Part of a small language model's weights.
Size: 8 layers, width 256, 2 heads of 128, MLP 704 SwiGLU, vocabulary 1024.
Architecture: RMSNorm before each block, rotary positions, no biases in attention or MLP, tied embeddings, normalized queries and keys, capped logits.
Training: a variant of Adam for these matrices, 187M tokens, 5713 steps.
Each number is 500 + 25 x the weight over its row's rms, rounded and kept within 0 to 999. Layers, rows and columns count from 0. Numbers have three digits each. The size before them is the row's rms in percent of the matrix's.

# layer 4 MLP up, 704x256, rms 0.0566, rows 406-439, columns 64-127
098:519438490474483513521518519522489511501451465487490495512490506534492456509494489500502487496501525469539473525523529559475510492457523512523523492510503526496501493494487536469523494536508479
100:501533500493504527526511431474517527451513495545477521493487484508441510490477537534529499522513453433503519512476527516513490530499476478518524457513493510499505485528485537508512499499518503
094:496515455520496512506560507465477473517514507528513501513497502514506505528526539510469475472450493519463474450524477499473523524522456515511497503458506522476549499504480468493466443494522463
102:515552478502510528497489440486490548503493508538535506487475489513483477491545485524511496508517508533510515533543514507529487507500500517477493480511467490497506509512559491582565497532510532
102:524504482481464455512498476518472512456514476522509492522493487478489508513498525543487464493496503501498474478512537507514483490478550536508508525542547519482511485498463520544536548503494501
099:513466469509523507479495490481499484531497463499513531475507532503546508499509532513481498474530528494505521500478522478526536489504493483536478531518526542504500479542495501497512509451519514
096:483507513458472489539490494543460465495564493491486506504462502530511499464528495499484495501521472470495494494509478538521495533515501546480427542477498504519510515499490484488534485493477486
097:463552450478526513518476496493474525453511495464529503502475497501470483497526470497499498489534487494489511516506457530538485499473495462503504458528506523502512485466544506473505482478508469
095:511517503496514497465510526505510493522555495486498491479499501564502542548503480502511477487477466507508485507459514522518462511469483468479524516486497531504458517461484528526544492481492523
103:509467454539525509493493519454479472473494517513549555530500496516511535502480482500516487472503464477503531508491443495488520489519510483544538460501500429535506517480518478507510474496520488
094:542510481492496499476460523519485483476533514490545415517506496454472499488523489466487492531461469507483441511522492495495477522524443543500521532524495512490500491490534526447504547475477492
102:457498556493550465487496527489530483516485488537495507563514552476477461519498505424506509504437508536494497487541465486467500494539540502449512505486523526455473485506486531493505503560537503
100:484469505478511506496513498478548527482524502499525522483456533512476479523505479471524516563494480490524523511515514488512504475490497498521507525516497454510495489510504484506490517504518554
102:524529508480459516459525520510487479516537508501549520522516542469474471465491543512505531504521479439540515442469483514514475448513521468455515489510497512521492473511510500493493549453467475
102:475463496523482478494539473507533507521484508495503493498457540509488502521480482467533511471498452500468592475470475527468527506512474488483484500513500518450510547481509513514485462490517503
102:548498484518503515503501484481503453531518460490511463523489449501500479522497476503513476473486492504518491529479486535514505522444534530481524456525488508484520470490506480469527480514513515
097:470524489496489508489511464521517503479472519532502544512528534506486484500538519471468497511482532477455496527477522489463526469505487516462511517464500486472477485457476446513503522529504509
098:488482498530516469536469521489477544511512491514509464557492493501507481481501456509515467525476475500508513494550478500433499500541504495536478469462472522521493466494509462533512519498472488
097:509479460501484457469488502489498552527477471527454511453513478502504473530486515504474486514494515506532510484500485494542497459469539531509489487483493467566548506492492493468516505513497463
103:467506521482505488472479501511524536469526515500495528503494538514465477537501494482494529486472500499480521500511433520513503504472491513458558547490511455493530481493492491449488546472519527
103:504542537502460533504475556480498482476524496498534525493501489478517497499519522547480478502507499524538488475518483548532506489496512519513549473477498498526519504464480534511485503512475435
094:503532515543524523496482499522494506501500530494529518499520509508511516481484490525440510518493489489524425487506500479500488445515518484493481534541502446467540498529512462533473505512489467
096:530473532495534474495479519514499480455497530484498507500471487453471505488485493500469454477534487513528506509543497510521489554519506482479560567479475545512558471497538557533496503474487477
099:505475498529483501526476506481516518472519491516481504505472458494498488499499505490471452476591523481520472529502501509534518516470492496545493518518521453516467497520537534487509491529477477
100:485521461494529478485541482478515513477552474461526522479506510547524520451516525526508466496487494509496478492478517548535537465499496529534469532464471483514517477474485509483456503510528512
099:530543473538497494481533538517523509527469430469507527519514492470546505516530490450474510506486519515527505545513511510495477493512472495478539511497549518479452519481537524461471509505492471
101:495491467489516528498523507501503489478475448488471522561500455492485484498523502500496506482519531505482466465516509491467454487478484487471526499479545555464578498484519496513518493527489514
100:517483459514489493476514482479459533516519496472508515517460517516486541455470558518483499524521534514492473505479494541488472514533504520494484488503519545491501464522495487545493524475484518
103:475474541468486495514476530498514505529467509533531472515523513534480509465526503528488497500550486506522470533447497465487549510456505558520519497525499469505488508506541505519530505545494527
090:542491521452459507509485486536539489470472495506536489499451520485515487482489523514500503491499491486482482499472496474529500466515505523497516483536524516523440486486497457520530479492485547
099:523497447463505528545533514532504489527508501514530464512536506512502483488454518495503531520484482479473477514499534489504493489474493500511503516502511507539479484478477492505466502497525486
108:493506489484462495509450492496493488539531459511553485499530451489490535505493535483495506537526507532505533510491508494445493470514450472494467495462490488505462498489539489490477474486473505
103:527535477486507532493483528497481488435490533515487472500499542514515512466546470494476498498469452493513501518490525468535476528542536467499460530510464496474483503526510535534467473492497440
097:519545511520484540498513494537530532522511491447489465482500505516477503449516519536503510529478470461503508516499481512507505506480473495429519515516496471461521498518556505536520487502468517
# layer 4 MLP down (transposed), 704x256, rms 0.0505, rows 406-438, columns 64-127
097:515525513524489512513480482505493490509487515494517503499505479495496495499510490484480488500481489510499540463480497496480460473479553452436509560503453542505505552463539512482500511461524497
091:474518506464475521504546488457535525552503478477531508457490453496488497498519549472522514497514516472531510501493523492507506478464525474530498491486448482479481483485515493504510522489483464
096:495452484532495529494431510525488473502494493469516500460509507550473483547500509544511537493501476546496474504511491482521472457488510501517496529524489487485492502522487502480503520500472506
101:529536463457488499473522457506450498475513521502472501530479492500519522532485527536489506535514475526486438500546487484560502498491502509492450459545519470522534490533498473560527448491490484
101:541470489485542452547475490495495491459521532471504448489471475484486519514541515544490492521489471507467493500517494504500498507553462524519494531514513455472475459487528514478447532488506536
100:503503486514511514474474523526526494541502495485491560480484505507490461471467533516547515491444460507513460449466522485473502483517499489534502446521513521486521536492491506504502511515495519
102:474535494541491461504498506518510532506513499469493499536524486512510536522491548459468459513510514493542540485501464483467485496478505462490492506530519444467490526508507536506485496528546502
101:464458461474525522511517499492506515494528498479460499514506501474456514508547481503487479506503509483427476460489494547516453512500524464498501512539524438507513442495516469485479480506502487
096:502519487515505498547494524495475521513589486514510484529503538514491472488499468521496509513470454472506486530490515518497523478557503512521499525500530478533519462454517496484483485474467494
103:507485504500487472498519493554484451502501476482507523515494477503548522502527489491516472480503490541455463483483519530479510517494493449492502478503479510555478491527457482513466490492475490
097:527516540527508511452471530514535481508515496506506497470465474571475487472508508539490535509536475520502519490459536486472504484475495453523457478539515481496531471503479540529508482521515512
104:518485480470488496475474496497532511480528543453560498496473475504551464546479543502505529510497516519494489544477523494463486494502506529505485490492468506512504508503526455500500526464480508
100:504458534507477527481478508480511508545506537533490498514523538500481475483500493509523529463475505499498527545492500504450519454463489519519503510447514526475467547506513467474504526484487503
103:532486546533511510484563518492526497476487487482502502520513522505500512483508563455475499490514516519461478467532484473461493467502501520510471479467473542493467502516534445491475505545491479
101:494485497510512544472503496455491516518498491468509511517529517496494515487496504517519484534503492506493503511502467442548491490485507474537476497549510533481478458495502486534461488516499478
106:498516478502476497541499514510519475517536456518437487507489503488504491470518501469504484536466494487558458497473453481473510533480469489503484501508540506513539492475486526524524501493472522
098:502464464543526461560479483463486474466491453489521497466511553512533507528494527468539518529490570490486528528485518505521505519485511505509523495492534467490526445487520510502463491497500473
103:523506518503495516475493503537460489501465509513488534472483510533519523483478505475506484478480481533483481490483487483510509510506520480483534494525476512512505492464512498463508461415512506
103:501465532508564462572529515469522508482538506500509502488502501533467493546514424491502514467525453497509510545519492512493500532510518524543512500503531538498458473502515514466496484492492480
105:514472537556453535508471573512511493450489490484545504485517469470501482547512520506513571475516495549499513488496466492471496528479512474488549532532482493487475503516504492476512493504480465
103:472491495517518486471493526474470524474493438448463551517492495477489469505511491486510486490489517505551512526487499532491487474467499512524470523505505519499499465487524508501538510481456512
097:481502525491518469522484482500468535534526448509557478465486481507509494486475522502552460479493469513454485519486514508476532507550484489505526513469504528472474481487510505508524478480535526
097:520504533525521519481512485532481474507536504491505503487465485487507544514500500535485524498500432536509476492475496506486507530453499462555504490491505466509485494501503531537468505472515470
087:476553507524471483499512481506475462514528511538505530510460489473504533501486487504523495483478546495513468497499518486503476505500452510491458507484510526507518535493473529536513487503513500
100:481512483501513514482486508456485508486470495487516537513496500495522441510505500501488508521505480484498512531477493480528495512479493549486477549501517505460472511545536462473495544490517480
099:476496490502480501514480458488522519510470477523482493498513487473497508525522511491467508492502490473484523471520532530427492484489505476546506498479473455503552497500476495493518435520534503
099:535533519474534562498493480459523492521493507505484532532493505475511547550523513477541512436514483490532518510479502497492542442500517490510501542477523494449534481524523502478472518546482483
102:500538467499557522476514478497482550509494546488502522540466507478521510504484530484539460492484517506510494540489514509487535508485480520465486492507496543498524515520483496501489500487486529
105:481492516494455483509499512518496531455522498467522519505514510503494552528478502475488494516473510478497503503531506525479456481470498513505487480516504479492516500551475513450536523469513489
093:479485510531524515479516486493499471555491488530528533476471470530493493477507469495513481501473457485530501536496504470506518469517480494490511548435468522515556447497456545536523489466496496
096:501509461468484481493519480492485498480543497485480496549523509523497469467521510507475470495537458433427480511479520504495489491480494476468502474519511497527510536521509530482485518446507512
104:517516504511525497477473524509451476470494449431453488486479549523493528513480487513490519528504506523504531518485502529509594509477471516500518505537546484462503512471493471529500498528495490
097:505479461461497526532460544549510486491503498476492495500463476467501511481496543519510565478455471499488507529467469471520517507514500476542493519488494447491516511460484524478497480533455535
# layer 4 MLP gate, 704x256, rms 0.0572, rows 407-439, columns 64-127
099:481516499487502536516496463547468520502500530492494555490487526534471515482426530455470475529526448459490516503484482504516484512540498511490510463487507535488501513490517517500495464515536516
100:561469508511505552501496493521537509521512551487553502472512531499488518456537512476512547489477447531475462516504485499472457506515488551502479525507481518473456477543499479501500521454501512
096:518485517502471489462500520466494477474498496484481521501523502514498532504463528493474474471509469514491470454471556492519475473527493520536487495447515512487526478550477513458471505498524445
092:540481513541511473543451489499437485475519534504474496508506459504508523574479494493481458462538457518492485503531517513543497501488498451495522514492511496490493487521521521519506479544474496
096:516466477490514514485481491532527476525502481452499538509511524528527495516507525505475491452463511543507519533499485498501513496493512487509468478518503519479510478512510465482518477499521518
096:534427503502434482520506503514517518554532498510481478493500438556501504510476494490488486511509501493515531496496462509529522526462499529531530466504519502500474526467482528490519499493506485
096:525474501487510537493524522500453524465524550507528493500499469479490518485506532537549492500471482499508491452511552448478462487483463482516511479523453471476480505521534485527511477503535485
100:506527479487497499498491484503470515487548522521483472517485550513473505467498453511472462455493472513518498555517522568464510490493523553515492478515513512467478464514477531486485501505449468
104:524469527495545513513479525530508520455518523449494513517524487517486449510490516506481524530467523518526476500548442548460465511471493480476478544505518525495519455502486571479506472523501486
091:530489499520499497496497520496527556526535469470519474482515499485487526473507500507473515524500525516492513484507458518516533482514481507539498497539473469509522457451490491501537453503473522
102:503489501458522537485497481510476487527521579463530501498510520487541523481502493433518502491479528544483474502506499492459479482480504472504481477474509529525491507482540473490511481495528465
093:468502497464491472469478541485528538492461510510538511478486524511465468580502509503483453525530498476513539522518518512517519492461495469545492518473511507542507515498511487524450555473496515
099:498536487478433497478507493490508489524496475503482477527526518511458484529505534501544533494493464493491533527495493521524508480473484508546477515506514514461504521505519543477477487537525502
102:519487468532499494551509483493524540486459535503497495515511506515527497498484503493451543558459455513506457452485556507518469496529511478501496483480474461489515533484464499512520505512469517
098:505461513501534498509507513486467490530523517511488527490508479468484449492497481483501483488488490480545587486485465535500497547520510541466490512506495504474507518557494492501474488495504493
094:524524537479530529498507510485505472497526528459511534502520491521481512466496529480485511507489534462515522548520493499477513526467530524509503535470525492499503515462522502493533530497512504
096:556458471501508474494493487526464491553494479492483516545515512500543484459483511502497496522499550449461522504545479526483494473503455472499489482514496510452478468552533512453525509482505504
096:456521511498548506508466479519537485504486485541452488498494550494480491509494506461472487503471458479465518521528466482523509502494515439518504452480473495512495509525476548496471504435551493
098:508515484498537517465476458500490500490481480501503512529485517507520478504518511488477525460488496547495477575475509518487522505502489476471491530514511517494504508563445460530487515494490464
103:523463503511484487479488500480527521479509478507510477516479531502483486476538488533476447489454491524471505490538477505491491521460541518548510497522469496568559535475463481483502485503514478
094:496459518518484467514532518500491522464496475470549561467495537516497520475498512487493503550451503527490504517491485478451467517496466473500500518453537533519515470488545508538495511506452485
099:502493497482523492526513536511490471495517489510498480512458481463423452490493512522505499476512464498506497463498465522494520497498512508507480544462492503491540505486506526552507467491479479
094:469501466531502510500512480484526490536494533504511472442470506530527512483493493475523540515440474474491527503485514505487511494491477529465487530512477505488506527500476492534508439510474481
099:548473528517514515544480538560511552491493527504488543506477506502471521518451497509519505500465534462548498494532477471477482550508452499471555486509525529514516554524488516504498497522462514
091:517507528527506567455495546519445505469502488482522517539534501491531525494491459527486494488490510468507491537484493491538492521522492488516498489494478532525492481519510486504455536464475495
100:478510567511523503508526520554515553456522471513463556493488496518485547517502440484491549463528513512522536510499459512545504482502487513534508481462562507453540506489467494518468512520509517
101:527495473452513510531493552497531506493510472480475483506570480486477499479484442487497485551508500519484473494511517501523519495469554479477523472447494504485552518497496548488505484506467468
102:482543486511493474510516468526562538521438483540530506523491560516458506491492537487483475495495533492533530519504560523477515529481514550478481461481516475493505482479478523559446513514495506
091:516470527486526507441489523504514484486523510559515456452462477510525504489474432472470471526460522489509490541511476489489475489496505467471510505526489488460512484476505467557476526518516479
104:502506516483516516485490485468496507472487511517489483513501520475506507518517511479477488506473537557496506487479481487505509466540538576492474502497511514479480499485536515475542481534477518
100:498510475519504484527471476517520512504550570491548516532503491521490515490461537450504504530475510514510508499548532492522438476514500462490501530505493487495488494532515520513479469505460464
102:526514512481522514475496492469489463486511472507476464490562494471514460517504506526483510481485521503461481515494507462509498502469493483526507496543488456470495475519491539471475554503480486
095:502511524509523526510494486467507523494480545506494472476497470532477515508473471476486479509455491514497461470514518513517523458483470552503555508470495494508554488477506518517529538474544544